From a checkpoint of a small transformer trained on Wikipedia: learned positions, 284M tokens.
Each number is 50 + 15 x the weight over its row's rms, rounded and kept within 0 to 99. Layers, rows and columns count from 0. The size before them is the row's rms in percent of the matrix's.

# layer 5 MLP up, 768x192, rms 0.16, rows 0-33, columns 0-95
111:48 46 63 36 55 60 66 51 23 63 53 85 35 37 57 38 45 07 50 68 56 56 67 32 16 31 64 57 57 32 49 48 56 27 59 62 86 43 39 53 86 79 45 58 58 50 37 36 47 48 35 59 61 48 54 34 12 56 24 53 45 45 71 42 28 32 51 60 54 50 48 81 48 50 20 35 27 85 31 09 39 48 35 59 39 56 67 54 57 38 59 63 46 58 37 42
098:38 66 82 32 42 28 44 41 59 49 50 26 68 59 50 57 34 66 49 47 63 33 44 54 66 54 67 61 49 72 44 66 54 62 66 57 58 40 29 51 51 43 72 53 36 72 30 60 44 72 39 41 33 71 39 45 59 62 53 66 34 46 46 51 39 65 54 55 46 85 50 80 47 49 27 25 56 28 48 24 56 43 40 35 53 53 53 58 60 15 49 41 48 53 55 49
095:55 49 58 54 28 49 46 36 64 52 45 37 32 40 59 57 29 45 74 29 32 47 69 40 31 29 53 58 55 76 63 57 61 43 30 51 66 48 38 56 40 39 55 34 58 56 41 44 49 66 12 58 76 30 41 59 56 47 52 44 60 46 27 39 53 43 49 50 67 37 83 56 53 43 43 54 18 71 75 54 66 68 59 65 79 53 86 56 38 49 33 55 34 48 21 63
105:27 45 19 50 71 63 51 60 76 59 47 47 45 52 24 48 33 39 55 51 57 74 75 81 65 57 29 56 56 54 41 84 68 49 38 52 70 50 38 68 85 63 21 32 62 41 55 49 44 24 56 44 49 28 27 41 56 50 28 50 32 51 68 37 72 57 63 46 52 36 50 44 44 57 30 49 29 39 66 34 69 79 45 68 66 99 69 77 34 59 61 59 58 24 29 47
108:57 28 51 24 29 43 48 72 65 49 15 82 22 58 57 53 32 67 46 38 45 67 66 66 61 70 46 59 56 72 63 67 59 33 62 63 59 63 36 39 38 26 41 23 66 52 46 45 44 63 57 70 46 63 82 63 58 63 59 48 50 68 32 57 43 50 67 76 57 49 56 56 71 46 49 77 42 56 38 50 63 49 37 73 58 91 59 66 58 40 82 23 64 60 51 31
093:48 50 61 38 52 80 52 60 50 40 27 47 51 62 48 58 58 43 32 76 62 39 54 51 43 46 58 62 48 25 54 85 56 39 49 44 43 61 29 49 02 77 66 30 39 68 39 56 66 43 81 69 63 43 57 31 50 17 71 49 31 59 59 45 47 63 27 62 59 15 27 56 57 44 55 37 48 34 59 56 40 72 50 65 47 42 32 49 50 64 57 39 56 47 67 53
097:67 67 38 52 45 63 56 42 54 54 29 43 60 64 36 52 55 83 46 66 44 67 38 42 46 67 61 68 45 23 78 41 54 52 56 40 34 45 32 61 58 61 41 61 57 47 41 53 51 59 65 73 42 54 75 40 65 71 43 43 58 50 28 64 67 56 48 59 42 56 34 47 48 56 55 13 67 51 42 36 41 64 73 57 58 58 39 54 44 38 52 46 43 21 22 63
085:56 45 22 79 87 60 63 61 42 36 38 44 33 50 38 33 74 31 51 47 58 50 45 33 39 53 30 54 41 31 48 69 34 63 54 58 15 70 80 67 75 40 56 64 28 65 41 48 49 39 55 48 31 42 63 36 65 36 43 37 33 63 19 60 72 57 48 35 55 40 55 76 50 48 58 50 55 34 69 43 52 63 57 84 39 68 70 50 63 40 68 52 54 38 44 46
103:54 47 34 44 39 59 91 68 44 51 61 36 42 57 62 37 51 46 34 50 56 33 56 48 53 60 30 41 57 83 53 55 60 69 38 61 42 41 33 55 69 48 42 80 43 52 38 78 67 33 46 65 34 40 83 68 59 44 67 69 44 36 53 36 60 44 46 54 15 68 42 46 61 50 64 39 55 78 25 30 76 62 51 52 74 51 44 57 54 34 56 55 46 58 39 29
099:63 73 55 42 38 71 67 37 83 39 30 63 58 50 58 43 28 52 26 31 41 56 34 61 39 46 25 57 47 30 42 45 51 60 56 53 74 45 41 46 55 23 37 81 82 49 48 57 45 42 53 45 27 60 64 39 66 49 45 67 49 43 60 55 13 88 70 42 60 62 83 54 55 44 57 38 63 67 74 57 66 36 37 46 73 52 61 42 30 56 71 48 85 56 36 39
109:53 35 53 51 43 56 33 51 67 37 46 35 52 57 44 47 36 78 59 58 62 39 71 71 43 24 53 36 75 25 56 42 76 45 45 31 20 45 27 43 37 64 74 45 60 64 16 66 50 57 55 57 56 45 64 52 40 34 51 74 71 34 37 64 32 40 56 87 45 35 66 65 58 47 64 68 62 45 57 14 67 36 55 43 39 44 64 17 37 48 53 69 49 33 55 70
099:57 44 76 49 27 55 45 59 47 59 47 56 43 39 68 50 59 62 32 43 53 46 66 38 63 73 58 56 54 74 46 64 94 71 29 44 59 31 23 30 48 38 55 67 58 39 16 33 60 57 44 50 54 34 42 70 71 41 59 42 56 38 44 61 10 61 28 55 54 58 40 60 41 64 68 63 68 42 66 27 48 58 48 66 85 38 59 58 53 49 40 33 43 36 35 42
084:57 47 31 73 66 41 58 50 31 72 64 68 51 55 48 36 41 47 58 69 43 57 47 42 35 36 23 40 20 49 52 36 39 15 60 55 38 47 69 83 56 20 55 71 65 52 58 34 52 66 62 36 46 56 48 49 59 42 29 29 16 42 54 65 66 45 44 33 34 45 53 35 38 56 38 51 53 31 47 49 75 35 38 87 77 43 44 34 50 41 43 46 42 30 63 57
105:22 24 46 60 42 29 76 67 64 55 58 60 51 53 49 34 52 47 65 43 57 54 68 41 39 39 57 64 40 47 68 45 40 59 56 86 15 30 46 50 61 72 48 61 56 37 56 37 67 62 70 77 44 58 60 36 65 46 72 62 62 69 46 30 39 37 53 46 43 59 68 44 58 48 28 28 42 77 43 47 31 41 41 46 62 70 55 54 29 20 38 28 56 69 48 50
091:50 74 53 37 16 59 34 45 40 57 64 67 63 57 58 51 23 22 62 34 50 80 61 46 59 54 65 69 29 24 78 47 68 39 52 41 40 61 73 59 46 71 66 64 62 49 48 52 57 60 50 44 76 50 45 42 54 36 76 16 56 56 34 72 32 69 51 74 48 43 33 64 52 54 59 55 46 42 24 52 46 39 59 62 34 21 59 70 87 48 31 23 63 42 31 54
104:24 49 32 37 37 11 49 42 44 63 47 42 43 67 53 54 26 79 35 74 52 62 73 59 71 47 75 39 73 55 41 52 55 54 74 40 75 51 51 46 23 53 66 34 62 57 59 49 59 35 25 50 60 42 58 68 65 15 25 64 58 71 43 47 52 76 51 66 19 52 45 45 36 08 49 46 76 37 25 56 42 52 65 50 13 56 61 49 51 42 65 85 73 27 58 60
097:55 50 38 38 42 48 53 72 60 37 19 75 49 61 36 36 82 59 46 75 54 45 44 51 53 46 47 74 53 45 28 67 20 59 47 38 25 50 42 55 71 62 21 50 56 42 46 58 71 84 53 55 46 66 46 63 57 75 28 64 61 29 71 49 11 38 40 44 28 65 95 40 53 57 50 16 70 27 17 62 10 66 43 46 53 31 54 48 60 43 29 69 52 64 18 65
106:35 69 76 30 40 42 55 69 58 57 44 40 30 55 34 44 47 34 51 73 56 49 64 46 66 76 49 38 38 37 29 49 75 44 51 45 42 67 49 58 34 45 30 54 25 47 32 36 65 50 38 43 39 70 21 44 38 50 54 59 40 59 97 44 69 51 44 54 46 60 46 81 50 11 62 57 56 73 75 39 14 40 54 36 56 55 60 50 39 40 35 72 89 60 51 53
092:56 64 63 19 38 28 35 38 51 43 41 70 63 33 33 52 61 60 59 48 53 61 54 60 56 49 37 60 61 40 68 41 63 66 52 39 69 46 29 70 61 49 43 36 74 52 37 39 59 63 54 61 47 71 35 57 52 37 32 29 58 27 50 83 36 80 61 34 64 45 53 21 50 53 79 64 67 23 50 17 44 64 51 89 46 43 56 58 51 43 36 31 29 23 63 27
099:62 38 51 58 21 52 56 57 60 40 69 46 84 70 70 60 44 66 52 71 40 14 38 27 53 65 53 46 46 51 65 54 39 67 76 46 53 38 55 45 56 47 79 44 67 29 46 49 27 56 62 85 62 52 38 23 50 68 45 27 75 50 31 60 45 54 36 58 00 24 43 42 47 19 51 51 36 59 34 33 50 45 75 49 53 40 46 58 51 34 73 19 47 76 36 51
103:72 46 63 52 81 57 34 65 57 67 47 44 51 85 33 47 39 42 46 33 48 66 56 48 84 64 45 37 72 42 79 58 52 57 60 68 53 40 41 64 52 36 48 46 61 59 54 36 35 39 70 67 56 57 61 41 55 46 47 52 53 47 32 56 32 57 71 62 59 08 91 50 47 63 27 53 59 79 22 37 73 43 58 41 26 40 48 57 56 40 46 65 56 66 38 28
094:62 50 39 39 56 40 31 39 55 57 73 51 68 63 45 33 62 71 39 79 43 62 53 30 61 52 59 43 45 65 84 21 74 49 52 53 49 27 49 43 43 50 29 39 48 37 39 72 48 69 74 52 23 25 45 62 35 73 24 53 64 34 49 52 35 39 58 64 28 39 52 35 21 37 61 37 58 53 37 65 12 48 41 46 42 48 44 39 67 53 52 56 30 65 85 71
100:64 55 70 34 80 40 57 78 49 29 34 39 55 63 46 53 42 73 65 92 47 29 63 46 65 63 76 14 45 30 59 58 77 38 73 40 51 16 32 53 29 55 42 88 28 31 45 27 50 60 41 56 52 68 51 33 63 44 73 62 52 59 42 20 53 51 25 43 59 53 80 55 64 40 48 40 66 35 50 54 34 38 49 65 60 67 54 55 56 47 41 24 35 41 50 68
091:54 21 41 80 35 46 72 77 38 35 61 47 42 54 57 51 53 42 56 58 25 58 61 86 36 55 27 67 49 79 77 27 34 55 41 61 44 55 15 67 47 46 64 39 46 41 44 35 38 58 54 47 36 59 64 41 71 54 53 40 62 72 57 25 58 51 62 60 19 15 42 34 71 55 72 75 68 54 71 43 71 83 50 84 32 50 28 48 46 68 42 60 64 61 40 37
101:58 58 57 75 32 33 57 77 53 50 45 65 71 53 35 49 56 47 42 46 74 55 69 52 68 19 52 72 37 46 40 72 83 28 51 61 34 70 46 86 36 55 56 39 39 60 83 42 41 57 43 70 65 50 64 46 65 34 22 49 36 36 65 56 66 48 66 50 45 20 37 51 35 34 55 54 35 38 33 58 50 62 40 61 44 40 45 60 50 47 83 56 53 23 49 48
093:59 57 59 81 60 65 29 48 11 44 54 67 57 70 66 51 39 62 57 71 55 58 28 63 33 36 45 31 52 66 56 51 41 43 42 75 56 63 64 47 15 27 60 38 45 33 51 67 80 50 38 57 54 46 73 50 61 41 71 34 37 33 68 59 41 41 79 45 43 67 66 34 46 66 34 82 46 43 51 64 53 59 59 28 69 63 31 28 43 30 28 32 32 49 38 35
098:63 60 46 56 55 80 39 27 56 38 56 72 49 34 61 50 21 77 42 64 12 62 60 73 50 63 45 40 42 76 62 64 65 81 45 56 52 65 69 55 40 38 36 39 59 37 42 19 69 70 23 64 36 61 37 46 58 51 58 48 44 43 42 42 44 49 47 51 36 15 41 52 61 83 49 53 37 33 40 60 48 49 39 36 72 34 44 49 45 29 54 32 61 67 52 59
098:71 48 42 33 52 30 48 47 55 57 54 70 69 25 47 36 33 49 78 68 35 74 50 57 53 50 79 48 68 50 60 56 75 65 60 45 32 61 24 46 71 44 50 53 41 64 68 46 78 66 58 71 59 82 40 51 62 17 28 50 52 64 39 31 47 46 51 42 14 56 56 41 75 48 70 74 50 71 15 26 51 62 38 79 44 56 82 50 55 35 37 47 49 30 70 24
105:18 26 68 58 43 33 34 39 59 61 36 67 23 80 38 21 46 56 50 25 34 50 53 56 63 55 79 40 75 52 65 37 46 69 52 48 46 38 24 39 74 48 54 55 80 34 34 25 46 36 61 31 36 53 38 46 55 59 58 49 59 48 60 82 53 78 26 30 59 55 51 57 26 47 61 18 57 46 34 60 46 38 29 42 48 51 15 63 62 54 72 11 53 61 55 36
105:42 49 51 58 64 27 44 34 40 67 78 60 70 87 57 30 76 39 50 63 68 57 48 45 83 65 38 52 54 34 77 61 42 57 49 36 58 45 38 45 53 36 43 36 41 35 33 46 58 50 88 50 61 63 55 39 40 55 48 30 43 49 55 71 70 66 53 61 50 46 42 53 38 62 54 45 36 32 68 36 48 64 50 41 45 73 49 46 57 39 47 63 61 33 31 46
100:50 71 65 79 50 46 25 41 62 61 49 46 21 45 61 37 29 46 34 57 22 51 43 79 34 38 46 41 66 39 53 61 63 43 25 52 63 61 52 34 44 42 40 49 39 68 31 44 50 67 88 29 41 61 37 52 30 63 64 53 62 56 18 64 55 59 58 47 85 31 26 41 42 48 54 52 33 47 70 25 38 49 70 32 42 64 58 71 51 58 43 38 63 35 39 78
103:58 60 56 38 76 35 51 49 72 23 43 50 60 47 48 33 45 27 65 31 43 39 51 50 69 39 39 69 37 59 48 51 46 28 74 46 65 46 46 65 75 37 44 49 42 53 18 22 52 57 31 36 73 63 29 51 77 26 54 30 34 60 31 33 55 48 48 55 32 46 59 57 48 53 46 38 64 16 51 35 68 63 61 35 49 51 35 68 41 27 67 73 41 77 28 21
087:22 43 63 45 48 39 40 59 33 72 97 47 51 67 31 57 60 41 57 43 28 10 67 44 58 33 15 54 27 63 67 44 50 49 52 48 41 44 29 38 60 51 40 76 62 25 67 59 63 66 50 64 59 60 49 48 51 49 51 52 76 74 33 59 47 60 44 71 45 56 50 67 58 63 45 60 07 60 37 56 49 59 47 30 59 44 47 41 61 38 67 62 65 55 72 53
083:39 59 78 44 24 44 36 68 49 32 24 40 42 70 11 38 33 26 61 45 67 38 28 30 77 47 59 55 33 35 45 41 41 48 69 48 44 42 67 58 27 41 35 34 35 33 44 77 45 64 45 48 38 57 11 50 49 21 68 32 49 72 59 68 61 78 66 48 27 62 58 48 39 67 56 55 37 39 49 80 47 69 44 50 42 61 48 37 34 36 52 36 37 55 51 40